Weights of a small GPT-style language model, trained from scratch on English Wikipedia: vocabulary 8192, 6.69M parameters.
Each number is 500 + 40 x the weight over its row's rms, rounded and kept within 0 to 999. Layers, rows and columns count from 0. Numbers have three digits each. The size before them is the row's rms in percent of the matrix's.

# up: layer 4 MLP up, 512x192, rms 0.0815, rows 130-169, columns 0-47
# down: layer 4 MLP down (transposed), 512x192, rms 0.0856, rows 130-169, columns 0-47
# gate: layer 4 MLP gate, 512x192, rms 0.0831, rows 131-170, columns 0-47
up130 101:458537511475472479438516525482525466551544493521538482499474479451541444418518508513504496460533544553478493486478530471453493476545563468483449
down130 095:483539516554548598473476462529454572524453501444480589463520475535477477512496503478515500448580442445478466557482514465463492397473496449423458
gate131 105:443476468551507498546563574434516453473543534468442491474448444457397478489491450537460514472471473482486493449496544546533550488506513542471491
up131 097:512466545462461523498537496502442509508453449468428572523485514520475594486512490478461572545465545480483462492525514557534521471476525508454520
down131 099:504479441505506416494490558507462490511497507477520519423540429486476500499438534605519527559546501558539509468490519550465481489510481465542543
gate132 102:543451532498582508516465468460492565472488496480505472571509500476526523482498474532469511496513503530442484465541487550483481463463561503492470
up132 097:504505494514580471483438512537471497507519560520583439541457496510528438476461511469490510560496425428554448551547539459442477510525542480469430
down132 102:562485586594601539524484552499453489442443516486508504531533554457531505569515544552526581510510510515463435521566479609507501524548454467419486
gate133 097:553450436516567481509464430496547442487444513462496471514468518503478492504422487449450586578470462428569507516458493531485484547421597499497492
up133 095:572482487568657481525489577439529419536522514494506451566518503538360504505539503477511541526480522492556445500480462476499524547433536491490491
down133 097:488488481511496570438512514521523451531446427534487581595505478553470595495490523499500511486544465530539477534503488497540476445469534470469475
gate134 103:522493434504435606518484438521482467496491503497343477493436487537439509530552443455514475533570527566573473494430517576467446442508519524512505
up134 101:464513501471521488520483448473614456488520462504430470573496478449525497475560493510556541496471503529506551512488461534493518518568520395466521
down134 097:468576548550452529518566506508499515460485518509499557543518500490497488526499503469517550504500474494496599433524466386479536591410511478452389
gate135 098:472482478489592502423527484531561512484464405455458464537480552466382597453524438518447478482522522555434477541516467560457487526546484555468546
up135 102:543574493650457491516528525532518443482492481540491491530492456496513471454521503366407487496501548486521502545450511472507521436483533493528533
down135 099:527484480515485511449544516567540483432494503516468475523481489491560434514561568486498461496561449472486440483399501495480479512479494512468542
gate136 105:543423489480447532475458482490523521576500512515546462591474485482539451486576433518459541495503482476394490512466485566403430497429440449492467
up136 106:449532457440502519565459467531535545521616488414403494489577522528507459461491452485567536519519446529494520421486522475507445445474509525485395
down136 103:578481540502489471449510525459532467534489497511465534516558505533432548482497534469541462495487527515548517460549490544536535442457494542578484
gate137 106:523480559497565492482406476478511590510540582507515426488478483457519485563506496563460542516499517512458451537491553589507519492459418446497407
up137 104:443516504572456492485509522517481500510429420483562450342486452564542523460541469500489500423552507462471505548427456481496494419460448506507487
down137 100:520452389506487546492522503493538542483438512462478534500459469476495486495480488529513499505603441423508528441458491532434446573505537485550525
gate138 103:534519501490481521589474500522563471491502579463540529450498516453437525508501468503514487497476569530533459457501521472560520547497480545518488
up138 101:513504541486447511540476550513461559559393522507507551485540550446491442464509502529527469531450417500500505536555521504478504459500476518471483
down138 099:525534502435509495530459507484506435467506563560456499535510470519537467517517505516506477480432456424467433559516464501550519385489545498441491
gate139 106:481497537507475491511519512509495544484536465545500441583524507496456501531522487447532478524439531594457548489453397468502538488549521490532564
up139 100:471571556505476446472495512341499490517481463504555532473477476488526470543496562474505486465520498467467557453455423473475504506598533516484475
down139 105:487537538520450454431441479495461477508454465553513521476492473516472530504496528501531473441434494504489481505527458437533492467481437492465555
gate140 094:489460463458443467532538429487497508477548478467485498446496482480491498434448534587443489472470433435541512530513456413458494457519496565499420
up140 096:550468466537543474504481446491466477443533498507509505484473537494443509563483464538436548498566554512450459491535517509454439550550541505515521
down140 097:446449474488549490523450502562514430457503508461472482404502433492522519529529450506495504451538490495552545507499549512534453372514499534501539
gate141 095:544487452573490496469409440499515524538510591476477474508555496525486419554458560492487453495492507494452494497527421497488480540539539529556472
up141 092:507426487423455524564515452477545609573492496506490553514522450459477483466571511530457487466447531497519522515493483432515570639482539479566421
down141 093:522512494455477522518462490536490492456562516529461482425520558565465384523501515420473527499422495518570485496445520554475533492491488562531515
gate142 106:474566537483513431575447463506501496493501455496527463486524484510447490492511571517436498487511524490562429522464494533512515448470472495463529
up142 098:513493489549487487494496497457497453529528527547512494510429490468494483478535496477471592445470508463509545467492587475462536533476504493458565
down142 101:496482469536513524550498535536531479492486454447461568489470543481496401486430430534444477477429500540474504471585478504500506568472466518484478
gate143 115:550564576444526457484465515484414453522488450545492426513523533431450441501568502531527499482426540479395539458512496486474571529563592457517522
up143 110:498513503518467501511483523485559538515501574500441505521514523456537501521490467547474461540491503504567520470462499485428467471499465501542482
down143 105:486505515443452427522466527508505493492449473535545499516538491412560449513454436511448447576466521507532521513469505445474499464630586518454523
gate144 097:492495507472530560481446480481462527503530455411517564457510495474468522498547476526468415437513499532521496491524409491494543592500429480533508
up144 116:505520510525459457479500459506465407457551514480548502508461512518488419455467604442439511483531447541492542525506569540419508486505522498556521
down144 111:571501498463398463414445539510508475493552532451530462447382516487576414514428565494462488486547507594536489494494548478523507573493475506540502
gate145 105:482598489507511540458548462478497445561424472528463526462473503495529524470463437473443538420492495598475463502455540414559555500527434468552531
up145 100:538451477513561532512574472515522476605492487448588502505501453507529481498462510546555525491538447485541525502467452465494474517508555520499484
down145 097:503480459438422490523553522513485513554472523488455496543471420511481490541522536517486511477522474565501449478461495501514551477510477499511483
gate146 099:561432551481458505479524450560525603509489539484584494408494486447434484523551589562480524525447402474499475520506434467426535506510488560481470
up146 094:456545572504479511532485466551482503483595565480522564488429461420400532514525532556463521518491498511523462561520456481452521478527531549508520
down146 097:569459503548446490551419531510451516484551463486535481532438499476520565477484452484490474543521522509601461474497457513588472465472490448480483
gate147 096:496535550494511559477516498473493499490534548486506465507418500451511442484546409448500516486500514560484506469441532538485459546475490454484437
up147 100:606484470538476488498546515455449507530538512518480484519518505521513573450522556480480465533460398535480463498534564472530439518504471483464482
down147 098:491485460470534542490515513542499465438529486447480507445516447421465416379538495566522537510488476459493524511503470556614518411550532550552488
gate148 095:519432533520553501525445559524511473502488542398568430438555435490568552494477487467461521471469429506506511527492452482484485556544553474506516
up148 095:552476556443560416497461548539481489452507494489520566515543561505463458460412571504476524552496495549478465481504501489522500485526502530491437
down148 100:509489484504490486500538545511530468528516537428549421443500509578529464487390517364500550474545468501495525508490464453496494456461526535576532
gate149 101:550543527507467480601495483567537504535464531478511445507498518491466461535504452570548472559495486545547530531467458529432527465494536540521559
up149 097:521415479534498507494483489502493554527533499484419551556505444496605463474559522527502472473510517407469446449548491445482471517559535468498518
down149 094:451502515515492547474450522457451538485523547487494556502493453506493500522549476495567539506451566471493525553523454458444475501536490544449508
gate150 098:615559557537549587504498470442518505551463521505460480498488475527513507535490526496402412557434444497444493538548526576481440471482559493518464
up150 092:580516513530489571480498496472411470517501487520515465575444464479472534542535546491511481497516492534509456530467532477543468533509483489437513
down150 099:516438525472581514519536454505469476612460498527503483505495550519523546511424547536525482537486496467427487552529531481538484558517427522494437
gate151 100:472509582484499473494501555467491478500505468548418552479495492451471575511475463537496487501488503557511523516415430502403539522535476379497501
up151 087:486471445476398500548478547504478495530484464527512476506451449493553473451505532531504483528441520486468591500499428557550522510410528527476521
down151 099:529501453521537537493444494480498539558447474476480545551438409481506470482501546538502562586416498491492512501497488422540492464522576514471459
gate152 101:490518434515456460596508557423482485527515458534484486514516546467515493516463465447574477441452403525523495521593536459559542577446604451480509
up152 099:491477411500545443529480524549508493541503561470483518538538559493490521481573439493523457449498566460511484486508509465507494500523488410472503
down152 099:467522485479478440513483512443520491523480517521459562474499502479537493465501454481571510434534541530469461589454491549506471491546476507500476
gate153 103:534495554502542578461504428464435390508470457485536483445514554563547482559484572458382524529520523472484518511438529517479355531491527467558501
up153 095:517538580566425423461487516530493530495500502429449430480502565506449484518488498539463570509506497471451501512418469494468493484467538508522485
down153 100:498526533468466503522589480461491408518520510477526576490421583477603495434432471516550503495536484505540547491461545501492498484488488528444468
gate154 106:561509478520460481467489442556548482534484543541481488482533465489563493559541486556586578537459484537537465436473517470474551525467521494510485
up154 102:504530504472540487526469470603524531527415468529516535496570457452448501562483541537502550487528427448527519484474539453481500473450496419475440
down154 095:551525532566531523453535534504456608454495489500526458517575499445524483533566487497432514510398564481527503587513492459573555499448457501444554
gate155 098:543544524443496491490530483455502479589470512453537548520522576475536554483476461464538484476556586511514454487489514508582480549485508599512466
up155 101:478523471507520425481471403434479507499479492494508437453538496483500537470522452569591489537503510567461486438529537469478442534538478442532457
down155 102:505499512530505456546509556588439469487516508482531449477451581564343478490500487414455466505490473473514599544529461487412517520439458476446497
gate156 097:518415472504479495478477498503505475457489462407525519563404471455433500479535489454519498490469489517523498535437561417492532604541501477477491
up156 100:530452524477537525541457491446501537499484511542488454554486508526588509514526517486528538493520543502459506471459515526467535464486510570478504
down156 104:503520488557476552448552501447470529533543448632518567532584538492516503545511509578525572460488548509483492437459578509517530488444485504523522
gate157 102:482556553514493498456474517545539484548476501482512496503480500502489508474518432498485405513418515522532485501496551529468569536501429495487390
up157 111:451454501544483515493499446479500479557533504505521489434444468506469433520490503410448503524476506540511472477442517583544440537520497476538515
down157 109:527485485561494502456490482533532481457487580441492492574476441537475422543527501494499515486489571511500490499470407558525509531540462511478500
gate158 103:379467483556514455511544485505552474548559531467504512460437507525501511488498480492488477497520548494538540492441519502505497492519513512487478
up158 104:477483602445485529469498561442488461520501489505479512445541447494471529581528456558481586456480445471495475538578477493485479468536547496507476
down158 107:559534562460473486457514446540410453492569499512530547471586494455484499528508572547549585501506500498458547568513486529495502501472504520548449
gate159 099:483509477561568481448510520446508509542495512529494515522501505525483462423495532611534437533468521472536441513546528499483482538568445452523503
up159 099:516496577481506455516454521546477520475461511497492552518502517476484485489500475462576441557500518504548497530535524509510570506510512518482555
down159 099:459512514505584480518505473481507537543565428501535571457548505546496471491490502578513493444486496529499448493427455432489524512502468475404537
gate160 095:548446449436491554524516467468495461495481502468534478538553434502497573521518563495510524456524501545552515459510469488464498461531497471502524
up160 096:597532483516394512583406562510530484519494479531482537528460528559486477538439454497450536499418431473499472476508532492535560527513498582526519
down160 091:523537530502486462536477503474467465508445547444476502511474517494448439514502427371480501503557540468449461555504455482464485425591578422507451
gate161 102:409487490480484541467501482560502559489571463521484457492416495523514516587498537577503514441511462524501504506486543486612499533432481467471513
up161 101:467499477412466544474515444505582550556476533474430526503473560438507499506550464537460532471486449538493463471465489452570504457536512528518479
down161 098:481472564539616492518477512459478499465494517491520514546523550502521510547489486489458530504480515538481533488480432509480489547466515521483501
gate162 097:430430528501447522464539473520525439411493459465503524494533568440514481500499491513515523513497548536510551500478501496475434550505450452546450
up162 099:546496537471466527493526446514406497510472507615455545501543477517539462504500501541505524552481513501501485519546537551440536485515513472454526
down162 098:517537496439530508504447477477496516480511514518514455437521543518515480484493524511467472425470450466565483472504485471530487457559523451531527
gate163 092:492550470542574521467502487515464542458564486503503504464524431522491533480515512537538511498420512461517507522537567500459434451505512407488529
up163 105:540511501434517541514482548556459490539501527534536433521495473533464552566573509508521511490467428456543474565464430508469493512474533444449396
down163 100:505511435531563428508522520503459472564514553578504433515491408520499462524472484492498556487462485492509499497551489471520513488562457471495575
gate164 115:509507509479437500447568475440497475482516485441560489490455452562506443573504561489492582545511483504557574548442507580545473446496457479493487
up164 110:586470537525507496477515515454493487405475589537550480467518466495463459463489472396482538458538530480493541485402495499469492441553568539469506
down164 104:535511506461571493492510549476521444520523520441493491515451484518457478475441468483433460503483457552508500578430484497537482433486571409527538
gate165 101:521506483516496486434443543488438555492539466532542497534508505499457431492482547493434490453566507558540493551531513528523578585456497461440596
up165 107:508492568491460462481450547540528469536481495510469486542535539580484475423526481517430479522485497522405491443497488506441389402560470543539513
down165 101:491519526420523509516514542467538501586518489474532503533507527477494462545514491409421594500528513508579423550550561400495531652512536454528633
gate166 106:477505496422511452571523550486506509514530455415538508532520404535603478460497496482474433530407489483566507565483514544531512449490497498553515
up166 108:525485484494496476551521503536484475541485400527466519529496464485436545528548489523449557511463500472495431459416551443489632510504465527498554
down166 106:452422544525488476468481539464509439515489622454450516510490569477449492563470571502525466561460491446404527459476530427504523493434479554512579
gate167 103:505458461482438495577478473431516491503524564608509449463476487574472493551457537501606495524505488435475583486520524477465485442523451463501565
up167 099:545506516613479488468520558439468522429473511521572495563495517538528483514485526509508502481491557491535499466522515466500526567493483465439467
down167 099:432520487420484430455487446548517511508417498464453581540472483536517521473485598508465551469504483474491498503503494485513505531462447557537507
gate168 099:509442580499519554466493462495521519503488537482510493493531496505480504483503498498523393533540590523510459481516478528435460490469535511549424
up168 100:490418493562468463429506503494500480465515519441510475485523489515485552457449460467513515470536487442532495434538531533568473504512518441520530
down168 096:503462505453456440523567505562542477498476536560471530457470553476418544518432458433560542515484496525522451465494563521454526489452513543474544
gate169 099:468534458461490482469548425456485493531478532469452502514561525485528513447480538454360549458524527518473473467433556506534414500522546470521517
up169 098:435548495516551520512506553485494444491538516549484505487547478602491437562445518521570462437474531558467532486491475475519424489525592432458508
down169 096:525570515433479537422416515532550516476468389528549510504605497438488516499534468564532486599525490455475510498539493505493471493476538582584480
gate170 097:507505431558536513521544487597516525472493513528471480459487498495542503461506478555510514485458475513523502479537568517496445564577527462474521